Each number is 128 + 32 x the weight over its row's rms, rounded and kept within 0 to 255. Layers, rows and columns count from 0. Numbers have three digits each. The size before them is the row's rms in percent of the matrix's.

# up: layer 8 MLP up, 512x128, rms 0.249, rows 136-160, columns 0-127
# down: layer 8 MLP down (transposed), 512x128, rms 0.26, rows 136-159, columns 0-127
up136 093:118132163099057126120073067109137154096073123104113062134175124110095088145053124153137116142128142155158145105124190108062100130093144109166136175147096174131120123105101162157103154152117106124109118115106090140140155090132148072084092155110156158116106179188101079128138084161197112164097166102143184093127152105098117135174198153125077161149099141132146109099192144160149179135156
down136 103:117180153138109131170146157167112199153142167114126181117126112119127134159093149115139138106151156112181125095124141130124127175128123090182102103152093059118103127106151131166124137086083142130099075107107063108151103118042126181139112114100141086091108135255092111095117092117114090136144116100167140097089164163143135126080094125138173157090129178163034114113138118113132100110152
up137 099:133133113169129164079153119097167130152134116153167064111189104115149141083137113135092173169159146113136101078136126135091115129148144121077106128154155179117131159180079130127124124113173163111067141083101112026094136103193188160186140175116184163134183106145126147141131118066164115103078108126116103157142132118110124088067098082134114105094133119104121139142068106210106122154163
down137 096:130086130139134129110086167116067129106125170195123159126134112112120155068126118128080146127133066090094107129126156074158137109144091104094122195142093079105166147134159230073052171160144151102125165111104117085163111142154141104157111145079129117113083096137160113132083097133132109134141118095118153115132134132127146184090132168063118124163116148131097181187200153117082203154112
up138 105:121138108108112157114090187067158168122107107179130128178107133119155147168102163149120154172146132107087098120135145073142122114089088107143079173151097131227111167148118121176102093129080130100115141169158094116110181114143148106144148107135083119108073186124120063181121099088140129095122135095099173167144130073167110127124087132129143108233061104124133149150163075165156157112121
down138 105:129094165119135117083109145102147145115085174237123143107200083128103119138169132210143151093080149158136087101127111114162116179100137166115137152062098126125095157159108117149113097113182178128168155186130113137138129130182117118084124111135133108115102149178108136178161059145216110128153091103142117111111126112128135141100104158063135110146138078151062148115094180111101136160087
up139 100:140138223115148170120134108116141128126144124114069101124054141177120139124138115094128131185116077178139105164097089044194096162119121146125138090096140171134162136116117161196083144166118098136143134109130101113122097105098138114114079146105071116131162107162134121108133190063143167137137144102159121180143101185138096142084098147124102190137168107135187086084160179154101075158151
down139 101:170083137132081178134158202158223185171150131119122133087113093145114112098105139126140143128136127155126099147060101139110159089141150176191142084113137192118080081107057113103147149163161127125131165120136097131133139086144102102151163116123187091146175132162097097108158136138138169077097090130112166146127130169171091093102129137100102089107108105104087126146130117090181079143043
up140 095:098165115072109146136168091106123161129177112093122128152162182128066143110111096155104193084151105133131180134110222130122109127098100108110078186128045123109079160081127172164114139146130120117108170142111192143185143176133156177098139108097121097095121101099060111155128118163147080136090145079121127091106099170146068115133162106137140163146085077133137185123111120157107121177126
down140 090:120054138156077143152147199100156077188064085100132120118163097161132124160136156139171147114118143152181121139078126154138146154098144115138149074132129063123048156161127070174144124116095120113103092129118072145110126114086153119133121113103108149162122139255168135067133132138104130199098135155103107119133146144138111110111083102148131140156139121128116111120139147200127112187121
up141 101:134142104161118120095177160091064116137134150138125105176122063138164079124132094135176105181095147112163144115113112100146127108141184127104088144170144169097078128100145141116128132080130115118085090098144148129149142079063194163105091149170145101117057154138105169154116158124135056122136125122104106158098127114122189183075049149113118125230150118183101142154127160094152150159101
down141 094:130128188101084143134142086106180159144086131075109154118083114139111137168102168111127133137085133180128090161160120053107135098116155128130147126109113160108145077135096089090086136122199139112093067098119107123078143119105142115130090115114201114115205117141147171115168108089088114173164143161136123167080156157138158107074140123185053093085115108106164140193098168096116088139177
up142 096:080091141096169149139139122100114143101168147130160097173122167099095156101120142111179167122153111135092099152128089147119165154110163112161126074121109135164133128150119064190156120104131154131076167182183110133160085180086125125134086140125131150179104169140193140118145128081089114123077141083124142113069105139108118134080106121099151092042125064114071146174210201138159114114127
down142 107:106130164081184069122153125133167174153158106143114141131118161163094182080112157130161173105082152157170197087133110131136161092081175087166115202069127157118150061121158101063154133099172168119135161127137125076168154120150161120087147167165134132116114153156096152059148056114120176118186070176144119117124100101128118123124135116126165096128135118194102091100127116104131136101139
up143 109:137198135132136126188150142116072073147094134142102117140162161107093157116186084131132085108113111209147127105135119126082106121137121201117112141145195168143123165187138101165074131146132107154128128142107144140186110195133123160179114110072129104129150146139120152076163168130117136124090124095149132175121207152087143092128088079097158050177109088116112105129064107155094089131152
down143 105:151132130148102124148124194067122154148088119116108133113115103107111117202195180113157068115137105195101109173105172126110118148096148147138104139048110167071151138123089169154108132098160125109144137068146107139169119147122162112189169076082065135168141153099114150059170131121140123144137115155103070156075145116109116158086111114116153092141110107105066079165062112164163110151125
up144 096:128196114106084165136094117152120068170128130091183062128206107128094171126087140077130117057159168110157163103169132151170131143130163088153122121088086146107064081115089158113161167195106142107190113155132166113173139141094127128171096118082133127118157061111170079163137156131133113160152201126110169120099128164119114142132138156130139112132090116108172134123062113123111151180135
down144 103:133107138142147143210145131173156126148089090129114125124106143059142131090119089080204129172099171141125136111128134136064185126129078173127123057074154177113160105089136160127150120101123118136154145215156134183088094116164164100132102152144214138109085121159077118108138105119113157118172090084204140159125136146119100110135144097121126082175129111154125106121083094110097165179115
up145 097:144188084105118174051131149118154122109144099097113111138096104082102140147133100142144119131166101177128115172173106070087117072135050113136144102130186208138134137143173094132109164164146135154136137121161163114090144162180149161100161199172154129075125142084067141099103158111134138141175105143131089064132093192151107128108143145086142142135124108109136058137110150131159043132131
down145 094:094168170062182068154133112134121202098172134149126090141124140146180084147159116129148128147141127136083145095101125149109158109140152102124131154137111015118170114179118134100167161095128124149136122158143138080124132119139062112079151081082152130080130161080119145133174151158132157095184131137168106057138180161144170120124118128154155146141107177143216114198164120134118126097098
up146 103:107131117095123092133165138141107100139103192084136099146193162165145139105068139146088168138149109165118108108091127146156160060115143172165155158105145161121080173157194147171170198156117130094137126117193070118165064124065137146136104123144133069169170172172151113152144118138145117125115154116125158150102128111077127170086094153085130080052108159083171117116120096100120088160130
down146 102:163130106104143091131078155150109138138085112197117126092113157125116106161136141116142115102174138135022132174117118185085134179112128121130152144055178187133170109121123116118075085134117184149133087143181071129144110073130136162161157111101135124125115118174142131074186145066099151145113067143122144129129156139136141152162165069176126156103137088170106070157086154194159124135094
up147 103:092108084103103180152121080088151163142098166112067112145151184164133155111160116098124127132156101145151137135146091072128085129164163131128076182183143137069099166176100141122089108145114119146177110152052177118106106082123098149154064113129140156159102168132122148132129110168219142137155107084142107172083149094181163096104089103112125102123164149062075154163114125169109087140104
down147 102:128106185112191061075162120064097152100084125190105176080111139132143103131130102185134112106073127102160144136175119076137152110114141134102163113068153114120154069161072159140142089109158142118152106140184138125158133131114144150079138127055131102091127145157086152159127108073113133147138087152113198155057162151142136101058092123121116170128141155162096111108083155153094140169090
up148 095:082183154127137104159090147113133125230174128095120144115107091134120122138139136098123100130130135161163146170163069100128145047145100012145123149107153118085147135097117171127150142148109103114108147165111093147075143144151118145152109165181123117152113132186165135113152120125125168086136143197155090101136105141086176102116109078113047120178124128092175072136074101123172111104124
down148 092:158121126091127119081091106077137148085117104124121145117136194138136112076130114175120131096137105117126128087106160099171086109096159149137133125153111039127161179131110117171102108094183122126124084101089152089153111145090135090132139099116164150128104153123111110166099178109149142129074221109069176113147142150143085100135162130191201135102119079159175223163158109126086102178136
up149 091:098159137104134153177149102117102105148180148194113132132160097147096099136131143139120166148141106166136150130118100154171099174098082134089062150104082148109129093159130076101135148149089116085099101135046170095156153160118107164074113175105118136076147093119091145082160125111086162136153121116083105163090105178125100146127132152104105101196173089114134044207140162122076157088167
down149 095:165142085110131204048093131133138171167124117069133141088132117126093146177088113086133111063132115065110117119114078088103167126114141187182166083151156153120086123124124123169134115134075108121158151149156068155085127082131125119110146113130166107165154149192211101136122105157112115099095152120110152122143140088126115118130123160163148171088073118098155183038141101164110100148165
up150 094:174104102068109121073135127118129138171169125123168163146179100191078166110059118120075153124145121066159122102095178138100142102085098136157161127108092075087216126182108145118114143111185075168138139115109141099126135191140104138121084158132190151139147120139126097109162182162130135168150144148123109093142108110089111184141209101119051112112120121115170162131117086167132132137119
down150 113:098125132116109147101139071138080162100092112158110144083122144109119133128169125140123106181100211144127113146125105186124136139137174139099153105131118163110079109075104168159152181136156148072153142152104161122163131094073178144122148058134154142173114141026082198117140116085112139105146089126114132171111117091128132088079104137110142115125107083140005146107168135116147141096164
up151 098:088156160075141091140158113115109105188138144143155063099077129140127203121106133081128164056183127133166065077109179081074089127152131105117099115140154153126120098163169132130141109123075168152094124116175205111135116106118126073132141122132175092120146072149113139148151114132096203135100165106127157161088162169148121175136173127093146118161111114112124157182071120149164143089178
down151 094:106156140123161101144129105133149114181142152136144150158061106053150109168172097118201029077138101126099187178133185141085111110162105053088120096065101108139128156111153146148156145122066120162112139144131138122144060139116169105141143172181122144169137093221136118121113198134169139137117115129096143136183103141130139136090113097122087097135129101112160114135133142127167095166121
up152 094:145142185056121115131147146142136114127181198192135098140158186141154166055173074140123191098107150091108079123111072049126102139085162152152083166154165090088154144111171169108110093104078143097148141106133127140115101135135108137110097116161117146161109069081149153118139143084181091157118107150197124083107110113126146127155126130107151123140135102154090120101077131193102159170097
down152 090:049156075084114168104168180145111168168132137081140139055152110148098141154133152113112051098068116111132066150166190134094075103145152080130125161134156062119117170118111097106168121150061127119118173138128094141105159091137146163136148129162103133144127117109164104151113155149145146143137187159170138118159073109067079126125109123141158179126116067100094105089123130121092123108056
up153 105:103115146104149129147114096108139083188117141134168092120130080138124097113179125120182126138068087164123137140121155048063108073153136098152152184131106172131184126113140152180099116071147072125141149103143103189051119127136135129145065100136116155144124105122120103152156195183105160153120160047105122159155147079164122103164093142118123075186100158185117124120161091119094150117103
down153 094:131141156162121113119141130097126109050088112120157109129129116126097129116114129118191160138158134124137132167098150090080170114151186032098150133105040190084130098153121117156189100139202128086122093126165107098084143106141127115146109146102116190119127067191121143133164106124170120154158098135145139150061117145134140112146115170147129142154120173155088114126127094166068118066212
up154 107:117181113119138144124078103120085142086172099127060142225165146062139113153148157090103102190076165151134128124079144070046175126094111133137164133166146159130151105137166158116121059126154123128122117141084125128156131109137074157119094101151173113142125126130140108084072118100129169113062113178139115156132127177166137127160137109111124065118129075071126114148122139168191175123091
down154 108:133150183071148135132128123122146162144132150095103136111073137122128125079125107099143091159121160131117054098117175121177212102163112158156184181135111101115073115109128130203062151086133147146088126153190100171133125111161098138168119112148117111142123116132131086207183099130162173214110153119114114122141153073125147166109069129108142159104114177121119072127076117149182119150107
up155 100:095128186142135129116097109159158136112117111227162121094124085167105121152172147071127170125119118107090113078070129126138167159119134108152133166158147141167102132132078131134174202176088192093144154160175179161099179163140118143141100105122127170128146099126093118121127087134148122056145075113092146064171123110170132192146173142094119152109127101081088136126081101145127068180134
down155 096:156090125086091087082151153128168132117115056094143110112102067134132144155168141116102142157120107152135122072152146183127128066156142102105159160136100119128078128211054129137144115117116116143069091143135106099110123175155120053143174142109161183154159081090128081163142111160112122126155085111173166135130125143125171152108131162099186167164151133042074097136079175157153127145102
up156 100:150146097135193179120130047110104101177110115172130121121104076137105142136132144123161143185140145111135141140067109159097116154130163152153108126129083168053141099167191140122062145134181154101135184132105154143107069116138070128121127171083183140113128074151073079198095111093106107079067112108153118161096161152155162149126153133125108111130096126137108134162123142218120157114104
down156 098:187112151145125152164155118131093141154101166138189163116138167127074185113112114100127123155091135107106108115138139118107107089101110178068123160114130144125105165083088170107155148168163093103136167079143098034114158155182177148130117155172076155118167152041147093142108112151162125170178119164161133139097087115107105107097114163069181118094165089113129091148128194097084118091147
up157 103:161067122121156173114065134109134121108105100160137118112153149157137070166118108121101148097082158130209104112130137102135133147140172059123081160154059135092121217169148154191111101090134146140113152138080140094136048146139145157134138196152096136133152130181146115151107132140074139166131190077111121123114113171184117153080117123140096105088124079114184137111073150172143143118151
down157 106:105076091140108138102121082118171142131115115137108095098087072119159122157155095112089120204109159124109102148075082163135194109121132123167134200118165179088124136133100081099112096126149143075100161128222197159152122121104140161100068060161118129095154155172139165141154086197148112087148102122136144144122148114138106120157111103109143137168104131132058108082149089165179146119101
up158 096:106124104103115150125119145123085152123131078107151104097159163139151137177123048136101151189131157102117112115061136125120126191129142169117168152146121148132149176151088137126172169126144108100104124116058183105130084128113097094104120082116172149183211108142106087170126159170089179124126165096103161098160056138106134093154146152167113144104104087106183107099115186153034160112117
down158 097:130145132107095151151130144155175120120074106147108201141073120157081112182156161096139162154134168093158173115056096112143136158117072088068144113121152102118094080163149144080142122118118158127167097147098103138185146111103128151115144130115112094113121137131109125076138093163101119114126148140173108101141186128183180150163108116045155074124184130099075121081177123179219109139099
up159 100:060054151152106197125133139109103122112113106117149108170206085179180090094157105157113076143129160126100098117096102105153133071086174136099099193144149119154147140111088122168119148132072120126135099180114155138131128188070184123134158138128147134105121123106107137087126112185100141035173115142111153102096137097116133139130099118164113043164136113133162164111116110139207104128145
down159 092:134123121170133127139129138093123106109132138137103127098131171138186119124133133112082174093095158092097165175180100118127089061104091159117246099142080090179090124101149139084105099119124141103200125141114115120124166143174208125101095128124148115142131115134064112137109134105096207139087184163151178080087134156108115095109115104080125144092110148150199144175083119122084133127110
up160 108:180106142109122140138129077109149091137108101125117108041112127115151119159111074185115154169156092103126142054149115080107131148138085207046142094134193173157088080136103113159136107067139112145131128150080099139102144147125127190172104144140084093132156107188147125098076104165131138128162091113193082138105104147090108112173106139207091100131097111140115139082096119119154131157125